config.toml
norm_place = "pre"
qk_norm = false
bias = "none"
init_std_up = 0.035
decay_fraction = 0.664
Each number is 200 + 20 x the weight over its row's rms, rounded and kept within 0 to 999. Layers, rows and columns count from 0. The size before them is the row's rms in percent of the matrix's.

# layer 5 MLP gate, 704x256, rms 0.0793, rows 281-317, columns 192-255
107,221,198,235,197,154,212,207,220,199,228,174,219,226,208,174,169,204,195,173,193,204,219,228,198,208,221,201,172,205,206,213,191,191,203,194,192,226,185,201,168,216,214,170,208,188,225,200,199,186,166,202,174,179,189,167,145,181,184,205,197,216,207,197,223
094,219,211,188,183,194,227,174,175,254,227,168,178,181,193,198,169,222,201,184,180,209,175,200,176,212,167,241,181,232,178,188,177,196,231,213,190,242,212,216,164,208,201,231,220,224,213,193,198,178,230,184,204,210,187,181,192,218,210,219,202,192,213,193,213
105,228,191,186,180,184,205,193,250,171,238,192,206,206,191,216,208,217,201,185,201,187,196,204,193,199,248,181,238,179,190,199,210,202,214,193,180,209,203,217,189,239,225,196,187,200,191,194,201,198,187,214,192,200,187,186,199,149,203,142,247,167,210,213,218
098,232,217,214,213,179,188,235,198,181,206,181,198,161,189,211,211,200,169,215,187,214,194,204,193,230,212,201,188,180,203,253,227,195,207,202,186,201,198,194,200,197,208,185,231,206,225,203,187,186,155,208,221,197,157,186,196,175,208,221,190,175,227,171,222
106,236,229,227,194,178,205,178,200,185,201,175,185,193,197,211,227,200,203,201,223,192,208,171,168,227,226,168,238,200,203,202,173,192,191,210,164,213,190,191,176,201,184,210,232,218,247,169,235,200,221,202,199,220,192,183,209,187,214,203,209,198,219,203,218
100,187,171,211,218,190,193,217,197,217,256,189,171,201,221,215,207,193,187,213,236,188,207,195,192,227,181,209,188,188,176,197,215,166,217,246,193,182,212,183,183,160,204,230,211,213,190,196,223,191,196,209,194,179,223,153,198,169,185,203,190,177,174,218,167
096,195,179,211,195,197,177,177,212,198,207,207,207,207,208,167,238,213,201,180,202,205,190,150,238,203,207,201,217,200,224,170,185,178,235,220,220,210,221,191,195,220,187,193,201,184,214,202,200,185,205,182,210,219,190,186,228,252,173,211,212,190,178,184,188
092,227,160,193,213,199,207,190,192,189,202,212,206,193,185,179,250,198,200,229,207,184,232,202,192,228,216,205,242,193,171,198,162,178,215,213,191,186,219,205,189,183,172,238,188,193,184,194,207,146,182,189,203,182,199,177,185,198,217,236,184,193,175,185,214
100,217,214,218,236,200,206,208,193,219,190,211,229,211,208,199,224,195,225,182,191,207,226,179,167,199,201,199,193,159,195,233,177,202,198,211,234,208,218,254,170,237,186,192,185,190,174,230,217,195,212,189,210,186,185,191,228,180,194,210,195,186,239,202,189
093,212,209,182,211,146,198,179,200,212,208,211,164,226,202,176,178,235,194,229,198,227,184,197,231,209,212,181,211,188,195,199,187,189,168,229,186,255,227,229,195,194,170,227,198,204,197,173,216,192,247,239,172,209,194,150,180,193,205,236,173,195,190,138,213
098,212,221,242,188,174,193,203,211,188,205,240,198,223,205,227,214,191,225,191,212,192,213,178,165,200,232,208,186,178,191,186,167,164,221,203,234,196,161,187,199,225,209,192,211,180,185,212,205,161,199,221,238,203,183,181,208,180,219,224,198,177,216,217,201
100,167,206,208,197,194,183,184,218,203,206,193,208,218,187,253,235,207,190,200,198,227,186,159,188,206,210,191,193,174,205,184,192,223,198,212,192,206,188,186,207,224,196,236,215,221,220,197,222,174,161,172,188,200,219,190,163,215,203,188,187,166,177,210,220
113,182,167,194,214,199,181,209,238,231,217,211,199,188,223,186,206,202,193,171,222,220,187,167,167,216,245,201,176,195,204,141,164,237,212,193,191,222,209,192,214,217,215,214,201,193,200,168,198,197,176,208,194,179,198,220,176,203,185,207,222,175,176,202,217
099,190,162,228,202,220,247,211,198,224,152,190,185,209,198,245,220,227,201,168,192,213,184,226,195,194,202,184,219,216,212,195,204,230,179,185,215,215,224,221,169,218,193,214,185,254,199,181,180,210,189,223,170,164,207,196,228,188,196,213,197,194,209,233,193
110,196,197,181,192,184,222,197,231,178,199,226,221,198,211,207,222,203,239,169,210,223,165,188,181,199,201,166,189,182,215,182,201,241,213,172,204,176,191,201,183,233,192,235,177,177,215,204,176,200,200,192,151,214,207,247,184,243,226,224,188,207,211,182,206
109,221,216,190,214,224,201,222,217,207,200,155,182,208,228,167,190,220,202,151,204,178,153,183,221,229,184,172,203,175,192,155,183,236,188,239,207,208,183,192,195,202,181,209,229,229,193,218,213,227,207,226,200,173,229,229,201,191,192,206,251,200,172,238,209
089,198,248,197,211,157,208,187,225,197,199,170,192,206,191,190,175,232,209,207,178,205,174,220,221,211,189,193,236,198,192,185,181,194,207,232,186,171,186,172,174,178,214,191,220,209,180,207,210,186,190,210,229,187,186,203,227,196,201,235,229,195,192,220,226
105,209,191,169,226,167,198,195,230,176,195,189,238,222,187,215,206,225,195,183,155,195,159,204,166,208,200,216,219,153,207,200,191,187,213,221,171,213,208,185,206,161,197,192,246,210,210,194,215,164,205,185,181,169,164,182,166,231,235,209,209,208,185,203,230
111,241,198,198,226,216,209,190,180,185,203,215,208,217,160,204,189,215,153,177,209,177,194,189,195,221,199,209,185,183,190,228,175,184,205,202,194,206,199,228,193,198,206,223,195,200,198,173,182,204,194,217,227,183,203,241,204,219,208,185,171,182,199,201,191
098,194,230,233,203,188,211,182,235,195,211,226,237,196,216,196,203,194,196,195,223,194,183,208,221,198,211,202,190,232,220,188,189,207,190,203,230,198,188,211,196,200,188,164,170,189,193,192,173,178,216,195,197,207,195,179,173,183,202,182,197,202,239,210,198
100,208,193,225,218,210,224,194,202,170,236,193,189,210,211,226,173,168,196,163,219,211,209,224,195,201,222,195,177,178,178,184,185,184,189,176,182,207,185,237,180,182,226,170,204,194,191,253,200,191,243,206,206,201,171,184,213,208,190,167,209,196,217,201,206
100,210,172,239,196,186,227,180,194,203,194,189,236,211,225,171,199,161,206,201,208,234,208,173,205,216,250,190,216,211,215,209,224,225,188,230,212,197,164,190,206,179,206,146,217,185,205,231,173,180,187,179,193,202,220,193,193,190,205,213,188,193,218,235,195
101,199,128,213,200,190,182,200,196,189,207,197,204,212,205,207,213,203,215,210,165,202,213,218,197,196,209,222,209,195,196,176,194,201,213,159,202,215,183,187,187,192,176,215,243,217,197,223,176,198,183,190,209,222,218,196,208,198,205,199,192,197,189,221,192
107,168,195,220,218,214,209,201,182,180,188,156,182,188,233,193,198,198,218,184,195,224,189,182,208,210,246,159,223,210,200,206,190,194,206,205,198,211,198,169,178,189,215,198,194,227,214,199,187,187,185,175,187,205,172,183,194,212,209,243,182,197,184,223,222
093,199,202,222,204,180,207,174,171,201,200,211,250,194,206,207,208,195,206,206,197,209,196,195,201,222,230,208,173,209,187,203,195,223,179,176,199,187,209,171,218,191,181,178,218,174,188,170,230,230,159,230,258,202,226,180,210,209,228,187,182,193,237,193,190
104,190,176,184,200,242,228,188,187,185,183,190,235,202,168,189,231,194,202,197,192,177,166,250,176,220,219,190,235,174,186,225,186,185,180,172,226,209,187,220,178,187,227,193,210,180,207,174,170,193,209,197,192,157,194,188,195,201,197,181,175,195,198,214,194
096,190,174,203,177,232,178,176,190,185,185,194,227,197,205,166,183,215,208,193,189,251,224,200,196,195,204,190,196,200,219,191,165,217,201,196,161,221,180,184,181,241,188,200,158,226,228,200,194,213,196,178,200,171,186,220,208,194,240,206,183,193,194,196,188
088,203,166,224,202,203,207,218,192,163,199,161,212,204,220,199,180,190,208,219,187,223,163,203,192,189,201,212,216,201,206,231,193,197,195,231,184,188,198,158,164,183,201,221,199,282,210,218,203,186,207,220,173,228,158,215,216,187,232,255,255,202,216,200,181
087,196,208,206,184,182,204,192,216,198,211,218,210,195,222,173,198,229,187,194,161,233,230,177,206,205,193,186,234,193,213,210,226,206,169,189,196,161,167,210,188,223,218,184,150,256,200,217,206,181,223,168,196,190,162,204,183,197,228,203,217,173,195,211,191
106,190,193,172,200,204,203,198,170,194,207,228,218,189,174,209,219,201,219,167,168,255,183,194,172,211,220,203,155,216,198,195,237,210,214,203,177,197,224,206,173,190,180,212,208,214,172,205,200,172,215,222,199,148,219,206,198,203,184,205,213,180,209,239,199
100,180,150,218,218,199,204,188,184,209,218,203,198,172,199,178,188,181,180,218,183,197,222,223,194,237,151,197,226,201,213,180,208,195,155,179,157,187,192,203,212,177,190,178,212,209,246,176,201,171,198,246,181,177,197,196,177,174,190,190,172,182,246,241,201
105,174,190,215,224,185,216,190,246,185,190,254,185,194,205,184,207,235,226,183,229,209,188,194,247,229,190,201,192,232,216,200,184,208,224,223,186,226,202,220,195,212,163,166,192,195,189,224,153,145,236,202,183,209,210,162,166,205,210,206,207,200,220,209,223
096,233,194,187,199,210,159,184,189,160,194,182,166,214,236,161,228,208,211,210,218,228,186,166,198,213,206,202,208,187,200,185,205,221,150,208,179,213,186,195,180,221,212,210,211,222,244,177,191,209,201,195,209,210,174,248,175,221,174,185,213,192,200,165,202
094,204,223,223,219,218,224,203,191,225,188,229,204,174,218,224,181,208,193,207,205,237,200,201,197,219,203,205,195,157,201,191,216,229,183,208,222,174,184,190,219,207,230,219,176,181,204,177,167,215,211,189,222,224,205,194,191,206,240,214,241,203,193,211,223
104,207,192,206,212,180,197,149,204,194,195,217,231,239,212,216,206,211,200,164,190,197,218,199,166,223,179,206,209,200,210,171,164,184,187,183,225,194,198,203,226,195,182,222,203,167,211,192,223,205,211,209,192,229,192,228,224,180,163,195,188,216,240,222,211
091,189,188,234,212,193,200,205,215,193,190,194,188,191,187,186,215,193,229,209,212,169,224,204,196,199,234,182,174,200,158,202,191,156,142,185,212,193,201,232,197,242,179,205,183,190,207,191,216,205,233,201,176,195,228,174,231,194,210,237,198,196,175,197,204
092,206,191,188,157,200,215,178,189,214,219,167,179,168,174,194,160,197,215,192,240,204,205,228,225,187,220,212,186,224,213,228,219,199,189,173,202,182,202,210,194,213,191,180,188,241,189,192,203,200,208,195,178,187,191,230,183,203,229,231,179,188,234,189,183
# layer 5 MLP up, 704x256, rms 0.0764, rows 281-316, columns 192-255
102,241,155,226,199,202,230,202,202,180,208,178,222,209,198,230,146,193,214,205,177,229,192,209,249,194,193,193,199,196,174,202,211,168,202,216,201,176,204,159,185,201,224,182,180,205,243,215,211,192,210,193,172,232,197,203,152,216,215,192,201,192,206,188,188
095,201,215,231,213,187,222,240,200,193,169,248,231,231,206,219,209,171,199,241,210,191,181,205,205,195,188,234,191,201,219,243,150,214,199,209,205,199,166,210,222,180,181,203,193,192,203,228,204,183,193,207,201,179,216,201,189,213,221,152,207,241,214,219,205
107,184,201,221,159,175,208,195,236,187,215,183,227,178,205,205,219,184,209,215,210,144,205,195,203,193,212,224,218,200,186,165,180,235,200,210,201,178,182,189,225,210,203,186,190,209,215,180,203,204,197,204,168,196,195,178,178,235,195,217,224,204,211,254,201
100,186,224,204,196,206,181,184,215,216,192,200,228,181,229,220,225,233,215,195,185,183,167,185,194,211,187,231,198,211,193,185,219,203,208,221,195,192,208,186,197,211,215,194,204,206,199,205,224,206,186,181,212,195,244,232,218,186,203,153,176,196,195,214,163
099,208,213,199,213,190,217,204,189,187,207,195,198,209,204,200,210,184,191,189,189,238,221,182,173,193,226,233,190,165,184,188,212,193,243,204,177,226,205,201,200,168,193,199,210,167,194,214,185,211,190,222,199,224,172,168,220,182,197,217,215,200,181,220,250
100,171,194,244,199,218,183,164,197,217,229,187,209,210,196,217,182,222,206,214,219,180,200,229,226,211,174,217,228,189,240,225,190,217,190,187,204,191,192,179,227,157,215,195,191,198,194,177,121,212,196,261,209,210,173,198,195,241,241,186,178,214,208,211,203
102,192,164,197,189,194,185,216,211,196,201,187,194,189,218,212,222,201,177,213,228,197,188,171,200,204,192,148,210,218,198,194,175,190,190,219,183,193,167,201,240,198,217,252,185,233,206,227,200,222,221,197,180,201,218,227,176,196,167,232,223,210,185,207,204
106,187,194,207,175,220,184,222,177,181,201,168,197,201,174,202,165,237,187,177,184,221,189,187,187,204,192,204,216,222,209,188,201,213,180,169,165,238,166,182,204,209,200,210,228,220,223,227,216,201,208,189,226,207,194,240,185,184,193,186,211,184,234,169,203
100,187,168,180,187,189,198,218,203,161,187,203,227,192,253,210,197,189,209,181,205,218,204,211,187,195,185,206,216,191,209,184,224,224,222,203,181,207,207,188,192,183,172,206,198,222,213,200,213,188,193,250,207,189,207,194,204,190,227,206,204,207,177,193,208
100,249,204,218,212,242,218,205,182,168,204,234,217,190,198,198,213,228,180,187,195,227,183,218,245,207,211,241,241,195,196,197,214,194,202,212,187,194,222,196,180,207,230,169,226,209,210,205,216,223,171,171,210,183,156,203,218,212,176,179,204,217,228,214,185
102,221,195,184,201,202,176,205,180,221,199,194,179,203,219,205,192,209,207,178,221,218,171,193,189,177,196,191,216,171,199,182,203,210,228,200,144,197,240,200,206,246,197,199,202,208,215,190,208,180,178,175,192,199,218,193,188,208,213,193,198,206,201,203,210
099,216,189,193,218,178,183,208,207,204,178,233,187,210,226,185,233,231,195,179,254,216,213,137,191,190,203,202,216,205,192,213,205,212,164,189,179,172,212,222,211,225,207,183,178,221,187,211,212,224,222,189,197,183,220,167,200,188,198,184,215,189,234,212,185
098,190,179,198,215,197,196,210,212,212,229,209,192,196,195,233,202,186,182,214,185,206,190,220,233,189,229,204,199,182,224,142,178,216,225,186,197,214,187,199,184,193,214,192,196,219,220,187,188,187,201,188,202,224,194,192,191,184,178,210,242,179,208,211,176
100,204,198,195,192,212,223,226,199,214,217,204,181,188,181,255,218,213,207,193,186,179,192,200,205,189,210,218,185,193,171,195,192,158,172,175,198,214,194,192,181,213,166,226,178,242,183,206,220,207,190,206,179,205,162,205,195,205,170,196,247,200,187,212,195
100,207,190,196,194,177,212,211,188,225,201,212,197,203,187,208,224,224,180,234,190,204,213,192,193,210,204,186,206,211,233,192,206,206,205,177,202,179,200,216,196,181,186,172,186,145,203,263,184,209,175,224,185,235,240,204,214,171,208,171,225,138,218,192,188
107,188,229,183,226,188,187,183,163,198,205,176,257,206,226,204,189,186,241,237,180,204,157,215,236,195,180,212,192,194,273,196,201,183,238,203,216,193,202,224,233,209,202,197,186,199,199,211,166,225,230,231,190,198,212,182,184,218,217,181,188,217,225,205,189
107,191,214,179,209,195,175,206,242,188,211,190,172,187,205,165,187,207,196,252,230,203,213,199,195,168,164,227,243,210,216,195,182,188,229,216,196,211,184,171,216,182,174,242,193,196,200,211,207,154,216,220,197,234,223,191,220,218,201,203,199,165,234,172,174
106,208,181,204,200,177,218,212,174,144,205,199,238,171,211,207,164,210,241,226,192,186,224,223,217,182,205,214,213,185,169,203,163,217,211,182,211,190,228,224,184,219,198,212,161,208,204,191,172,220,182,196,189,190,190,188,230,178,186,224,214,193,187,219,180
105,215,187,235,179,206,213,186,222,211,233,217,159,202,194,195,196,192,253,230,180,213,186,184,196,193,203,185,194,212,210,213,173,201,208,191,203,209,188,201,203,176,171,196,197,190,198,222,210,158,174,199,164,225,210,202,180,225,184,230,227,175,201,212,228
094,203,179,174,172,187,197,225,206,213,203,164,192,203,166,189,185,197,191,202,194,181,152,174,185,201,214,192,219,172,207,186,207,174,183,188,188,203,194,163,208,203,237,216,218,202,212,171,227,238,214,233,215,220,162,212,191,220,228,165,224,212,206,214,258
104,185,228,208,193,204,179,182,209,232,170,219,173,194,203,165,207,186,169,188,185,175,193,200,187,208,177,200,211,213,223,220,214,215,195,232,232,185,231,208,185,188,184,244,218,200,194,194,235,176,187,242,190,193,215,197,199,182,199,201,209,156,211,196,185
102,198,178,223,199,214,230,198,194,226,208,190,202,206,210,215,179,183,213,230,201,184,193,165,202,187,213,206,210,165,215,177,231,186,189,199,207,199,186,217,205,234,238,199,226,208,201,199,222,199,185,189,231,169,172,211,177,218,211,194,167,217,201,188,211
097,194,202,196,149,228,194,193,217,208,175,232,207,202,163,194,209,215,234,227,187,199,188,201,220,200,193,193,208,271,213,209,229,226,160,169,200,195,229,227,187,211,172,179,179,184,191,211,230,204,185,200,221,192,220,214,168,175,191,196,235,252,200,221,232
104,152,214,202,195,202,227,164,203,206,185,180,196,217,196,212,241,231,223,186,193,206,213,196,190,160,225,208,172,191,182,178,205,238,233,194,218,214,221,185,153,212,241,195,223,190,206,154,182,241,206,163,202,195,188,186,166,228,188,183,200,199,180,211,200
097,203,209,205,207,175,176,209,188,197,182,173,192,193,212,188,188,210,232,184,218,212,183,217,222,175,226,175,173,195,206,168,206,189,195,189,228,209,209,191,218,225,189,222,213,230,224,166,195,223,227,187,180,179,193,206,204,158,242,182,204,255,166,170,209
100,202,220,179,201,244,184,202,198,218,182,200,212,214,195,208,208,192,197,182,196,176,177,225,175,202,232,212,218,174,203,207,173,213,202,251,184,188,208,228,186,192,191,207,206,184,141,207,208,199,224,186,241,202,176,218,236,224,211,204,229,186,176,166,195
098,198,213,232,184,181,174,184,172,167,219,221,183,170,228,204,189,184,204,196,189,261,231,227,167,207,211,226,208,220,221,188,195,191,158,227,177,211,217,192,177,202,210,159,175,201,224,222,172,248,234,196,187,219,210,195,217,183,207,199,208,198,210,209,168
098,209,208,135,203,211,234,232,183,202,235,179,188,209,186,202,212,185,160,214,209,184,201,190,195,203,207,185,202,179,195,177,212,205,234,249,187,220,213,206,206,206,188,224,187,182,210,189,197,169,227,170,193,175,267,212,190,204,182,175,212,175,181,213,228
095,209,220,223,203,165,180,173,175,228,191,183,214,184,170,193,197,194,184,199,199,191,178,259,180,221,198,186,225,212,184,183,206,176,173,225,221,184,182,226,183,199,185,219,205,193,200,176,204,209,191,187,176,192,196,162,198,203,192,235,182,194,203,218,195
102,222,235,178,184,216,217,213,196,231,193,179,206,230,194,173,199,234,193,236,188,214,217,227,211,202,203,193,227,196,226,219,185,220,186,232,163,205,228,201,178,203,197,207,209,200,201,202,227,175,219,230,244,197,230,187,220,212,155,167,197,225,190,179,229
097,211,180,174,188,190,212,247,225,162,194,225,200,215,212,234,202,214,199,223,191,205,204,224,267,188,184,222,213,207,183,198,193,211,191,219,189,202,214,215,164,187,198,204,221,205,229,195,209,215,190,202,195,180,175,197,219,205,178,193,189,225,201,218,167
107,193,194,203,204,210,197,243,210,209,246,169,201,209,187,196,187,205,179,243,212,198,235,219,232,173,213,203,225,167,212,181,184,198,194,209,182,199,205,237,165,170,187,194,164,188,189,209,168,199,210,199,191,203,175,201,215,231,224,191,234,150,201,187,205
099,203,188,236,209,222,200,192,184,158,218,200,153,169,207,194,198,225,227,204,190,223,182,217,202,214,186,180,222,187,184,224,215,207,179,191,187,195,181,180,189,181,157,201,212,191,202,194,183,163,204,203,151,213,212,194,210,192,208,188,145,201,221,223,181
098,217,215,208,219,166,200,199,184,205,164,198,180,202,183,219,158,200,223,189,181,216,201,177,169,198,191,198,237,193,208,189,225,193,182,218,224,194,268,215,202,205,191,212,180,202,204,173,168,193,230,195,187,156,179,191,211,198,181,210,199,208,157,202,177
097,208,192,219,203,228,236,198,210,175,209,212,194,203,233,229,175,186,229,196,212,243,205,191,214,186,183,219,205,223,199,194,187,196,240,186,196,209,211,260,194,195,186,169,186,207,192,194,226,196,230,218,214,194,157,206,206,201,222,175,232,199,199,191,173
096,208,196,226,210,173,168,228,181,190,225,193,225,218,219,209,177,216,236,209,183,211,202,187,205,192,191,212,236,184,200,246,238,172,189,189,195,194,186,173,142,173,209,189,195,193,183,212,192,187,242,148,171,197,198,216,197,200,217,243,213,189,231,189,197
# layer 5 MLP down (transposed), 704x256, rms 0.0717, rows 281-316, columns 192-255
101,194,172,194,196,190,208,231,165,198,186,183,220,184,224,206,178,191,157,191,217,210,198,227,202,87,207,214,177,174,194,214,209,218,182,183,189,227,210,182,206,196,191,207,206,230,187,210,171,171,224,168,195,209,187,217,210,190,171,208,220,227,188,207,202
094,247,178,180,236,194,194,181,170,170,213,218,215,285,161,194,188,211,185,211,172,241,225,239,171,186,192,197,219,189,208,222,210,193,211,221,199,174,206,201,202,189,186,220,191,219,201,196,185,221,215,197,193,187,190,204,207,194,220,184,215,199,197,176,206
108,152,188,217,222,212,200,251,191,216,167,192,192,165,189,165,175,225,240,206,195,209,203,235,225,172,215,194,202,216,188,216,214,202,193,191,228,200,188,179,203,194,193,191,222,184,216,174,175,209,209,202,207,190,189,209,227,186,194,203,192,237,206,204,245
102,227,206,211,251,213,213,222,193,171,227,188,178,161,196,180,214,225,190,200,164,183,233,187,232,237,175,192,187,200,200,201,226,209,207,201,201,220,149,185,211,225,219,226,220,155,190,195,192,172,218,197,201,208,183,178,199,178,158,174,196,213,230,211,173
099,201,198,178,267,200,202,194,190,208,185,197,208,198,183,206,252,186,187,214,226,236,206,190,220,184,238,206,249,202,189,209,183,203,210,203,195,215,209,171,212,229,223,130,191,192,186,205,211,189,232,196,216,202,232,187,219,198,207,200,231,221,197,211,208
104,171,192,187,192,204,192,181,220,216,188,225,188,208,168,202,142,186,240,205,222,201,218,220,180,196,195,186,222,192,190,213,219,212,203,252,209,190,192,198,223,210,206,226,196,213,185,212,214,180,213,197,189,210,207,227,187,215,201,222,210,217,212,228,211
101,191,204,178,190,199,180,169,225,192,146,195,206,194,208,179,236,173,182,179,216,165,201,145,241,248,169,199,240,196,202,203,205,171,242,197,210,215,183,190,227,189,210,227,234,197,209,211,215,197,224,230,179,203,199,176,217,207,215,164,194,193,205,210,190
106,177,179,163,192,226,204,206,192,189,214,204,211,187,166,188,207,192,210,190,227,215,209,201,197,189,202,171,227,198,190,221,201,194,214,191,161,210,201,214,183,190,178,221,205,205,219,227,209,224,204,221,245,179,192,173,209,176,192,185,184,155,208,200,227
105,230,173,182,178,219,206,188,220,185,180,219,204,200,215,179,201,245,179,226,217,184,231,165,193,189,186,165,213,197,190,229,187,214,179,204,239,186,239,195,194,179,209,237,168,211,215,186,187,220,203,211,214,200,186,215,185,165,227,239,201,183,225,217,234
103,201,231,162,167,191,193,219,203,165,193,215,180,196,207,197,206,238,166,191,210,234,205,203,220,218,250,216,185,171,195,211,210,212,212,204,171,189,190,214,195,209,252,206,230,210,217,195,187,200,181,178,230,201,187,232,217,204,164,177,219,188,190,193,225
100,203,174,209,208,193,181,199,171,191,194,158,197,186,194,204,168,203,171,188,198,168,185,189,216,184,220,219,193,199,237,190,173,213,159,184,212,206,227,196,185,163,199,219,219,225,222,201,200,217,211,184,165,215,204,226,196,199,175,244,187,208,216,212,182
100,210,182,208,235,197,201,187,217,204,189,188,202,185,188,236,218,185,171,180,207,201,204,181,205,238,208,215,186,201,178,167,205,209,190,206,231,177,187,175,201,209,213,180,212,218,182,186,235,198,196,180,191,240,174,212,218,221,123,154,222,227,196,196,199
095,200,200,203,173,188,190,209,207,202,185,194,223,229,215,207,204,198,213,207,162,189,212,236,229,162,183,202,222,204,153,235,196,146,171,204,208,202,196,199,183,197,174,149,194,212,179,213,188,215,212,213,211,237,192,194,215,183,200,200,200,221,213,187,198
100,209,228,205,193,219,154,155,208,184,198,205,233,233,217,143,179,148,193,221,204,185,207,198,208,174,192,191,190,216,175,221,202,190,213,224,186,202,225,179,223,206,204,170,194,154,176,209,200,195,197,227,239,201,193,207,191,241,196,193,231,213,208,206,216
099,195,209,186,174,185,226,205,224,185,216,193,240,191,184,163,207,191,196,186,157,226,203,186,190,197,226,190,216,175,208,234,188,191,187,198,186,161,187,179,184,232,149,204,196,188,175,197,213,211,193,196,201,205,180,201,168,238,186,216,211,187,203,163,201
106,191,195,171,216,200,202,179,186,189,222,203,229,206,184,193,222,173,175,209,198,215,192,200,192,208,224,186,209,224,216,212,211,187,217,161,201,242,200,181,223,177,225,195,214,183,206,169,196,191,211,152,181,209,219,181,187,200,198,159,192,204,197,226,208
100,181,217,181,230,187,171,194,212,216,204,188,181,227,225,161,231,191,198,208,246,210,222,195,195,144,186,213,199,212,207,220,193,169,224,212,225,230,209,151,224,199,181,219,215,205,198,181,217,187,201,225,194,218,203,199,197,219,203,173,232,191,227,181,170
107,191,215,228,224,195,167,163,202,194,217,224,197,235,203,218,241,163,233,206,219,189,221,205,182,227,237,176,189,225,202,219,217,213,176,222,232,174,205,195,191,233,213,201,165,245,211,201,203,199,195,222,215,214,215,176,246,193,163,189,209,186,220,170,175
097,188,203,189,245,188,211,210,155,176,162,217,201,215,165,212,200,176,169,227,220,240,189,186,196,211,208,236,201,193,189,217,190,189,215,187,213,197,193,194,196,204,176,257,223,181,166,195,177,176,202,169,180,207,210,195,183,194,209,221,176,201,205,199,236
093,183,177,174,217,202,197,189,186,177,195,183,204,204,214,181,192,197,215,193,196,167,199,229,205,206,192,190,208,194,201,185,178,174,189,228,189,227,197,211,182,214,213,207,187,181,204,230,182,201,218,165,192,162,217,198,203,189,202,198,191,210,191,204,215
105,207,216,192,207,204,179,198,198,214,195,160,218,168,227,166,226,189,224,193,214,176,234,199,201,221,187,193,159,224,200,184,165,214,219,197,215,201,161,253,176,212,206,186,206,195,174,199,202,192,234,187,178,171,198,219,215,223,242,163,169,197,197,202,196
103,167,200,187,157,197,154,194,185,196,206,214,207,207,205,187,199,206,197,200,198,160,203,187,189,225,169,199,180,193,168,211,233,194,219,217,210,245,239,207,216,218,185,212,199,193,186,217,207,227,221,231,218,200,180,193,161,206,164,247,189,199,196,185,210
094,213,234,177,259,229,223,226,206,189,211,183,191,192,168,186,222,211,189,195,165,206,229,161,196,233,181,219,219,202,202,224,172,193,160,180,190,190,217,253,204,207,181,179,216,244,167,181,190,211,175,172,212,229,234,188,208,226,199,239,178,210,241,223,206
102,216,174,197,205,205,199,216,210,185,193,216,187,221,171,219,230,175,186,202,214,224,219,186,183,185,202,214,210,186,183,184,213,244,240,211,196,230,199,190,202,218,201,184,194,198,207,185,198,194,209,176,182,213,195,167,210,213,213,192,212,173,196,159,187
100,212,205,185,121,213,174,202,231,175,192,195,207,202,186,190,192,169,227,196,163,205,206,182,208,151,194,231,187,187,195,206,181,208,199,220,189,213,172,207,170,192,187,226,158,237,193,186,219,198,187,172,156,214,210,214,178,191,177,218,223,208,222,216,205
102,214,228,213,187,236,202,221,217,209,211,191,202,218,194,182,211,208,184,179,184,222,220,207,252,204,174,190,195,199,210,200,204,199,231,184,214,211,182,196,167,210,190,200,193,197,210,165,230,217,161,225,181,195,206,186,177,190,192,220,212,209,207,204,182
101,204,184,257,208,197,197,175,188,196,198,205,189,179,227,207,177,186,202,208,166,198,214,202,182,169,207,215,213,182,177,181,215,176,184,215,177,218,243,182,226,185,221,193,224,218,198,205,207,185,196,251,205,193,201,186,205,197,191,208,214,220,205,190,196
096,190,207,209,192,231,181,207,194,170,182,215,187,197,202,203,209,197,209,211,214,198,176,216,221,176,185,176,207,229,204,229,194,203,211,202,206,196,179,180,171,218,225,203,210,209,194,202,199,194,188,209,171,181,183,233,193,185,224,213,195,202,191,225,149
097,200,193,220,236,163,193,229,217,191,220,209,224,227,207,191,193,196,180,200,159,205,215,180,203,250,190,209,223,176,224,238,230,213,227,195,212,191,222,192,176,210,194,189,188,210,200,277,204,176,168,215,191,202,177,232,151,178,208,180,229,166,196,231,170
104,193,196,190,177,195,231,216,183,230,217,193,233,171,201,222,238,210,212,181,194,221,188,203,199,210,206,232,175,207,218,224,236,207,197,181,207,186,220,166,170,207,167,185,212,187,209,195,203,186,195,216,235,204,210,229,170,202,175,204,196,224,218,201,223
099,189,201,196,225,207,198,226,189,181,188,210,200,200,232,233,184,189,194,180,217,194,199,218,196,184,211,216,166,196,165,199,178,203,199,204,182,235,218,207,145,191,185,187,207,192,229,193,192,234,185,184,169,174,229,197,193,244,193,195,220,219,190,206,180
109,169,224,192,266,233,164,188,234,212,184,181,194,210,185,179,215,187,172,210,188,218,212,224,219,224,204,195,194,168,190,185,183,204,196,164,222,201,168,202,163,194,179,180,186,208,211,209,153,235,216,193,202,222,185,184,213,194,200,221,201,209,231,198,215
099,205,170,182,187,205,193,195,181,137,181,208,177,190,196,164,202,184,203,196,223,215,191,209,201,173,233,167,193,170,184,204,198,189,178,199,196,201,169,186,187,241,179,252,198,244,202,185,183,192,202,184,237,229,180,209,170,222,189,204,195,213,225,192,206
094,173,232,174,176,198,208,173,193,240,196,190,198,170,193,197,205,201,182,143,227,216,191,215,217,230,170,181,193,199,156,189,203,213,246,189,205,186,146,187,204,205,213,213,185,190,217,178,213,226,205,190,198,199,239,199,180,190,216,212,191,181,222,239,216
100,211,254,236,245,159,204,172,214,220,208,203,162,196,176,185,181,164,194,213,209,202,182,150,200,219,201,182,188,184,181,185,200,199,184,211,192,189,213,213,212,187,183,162,196,188,209,190,192,192,173,182,180,228,223,189,168,222,229,204,218,158,213,187,228
096,185,211,208,166,197,222,207,224,227,180,171,212,162,228,172,195,202,193,226,186,212,199,226,212,206,216,174,207,213,173,185,188,209,183,206,200,208,206,208,230,239,247,210,207,169,205,189,222,199,189,210,211,178,233,179,207,179,198,216,201,190,179,201,219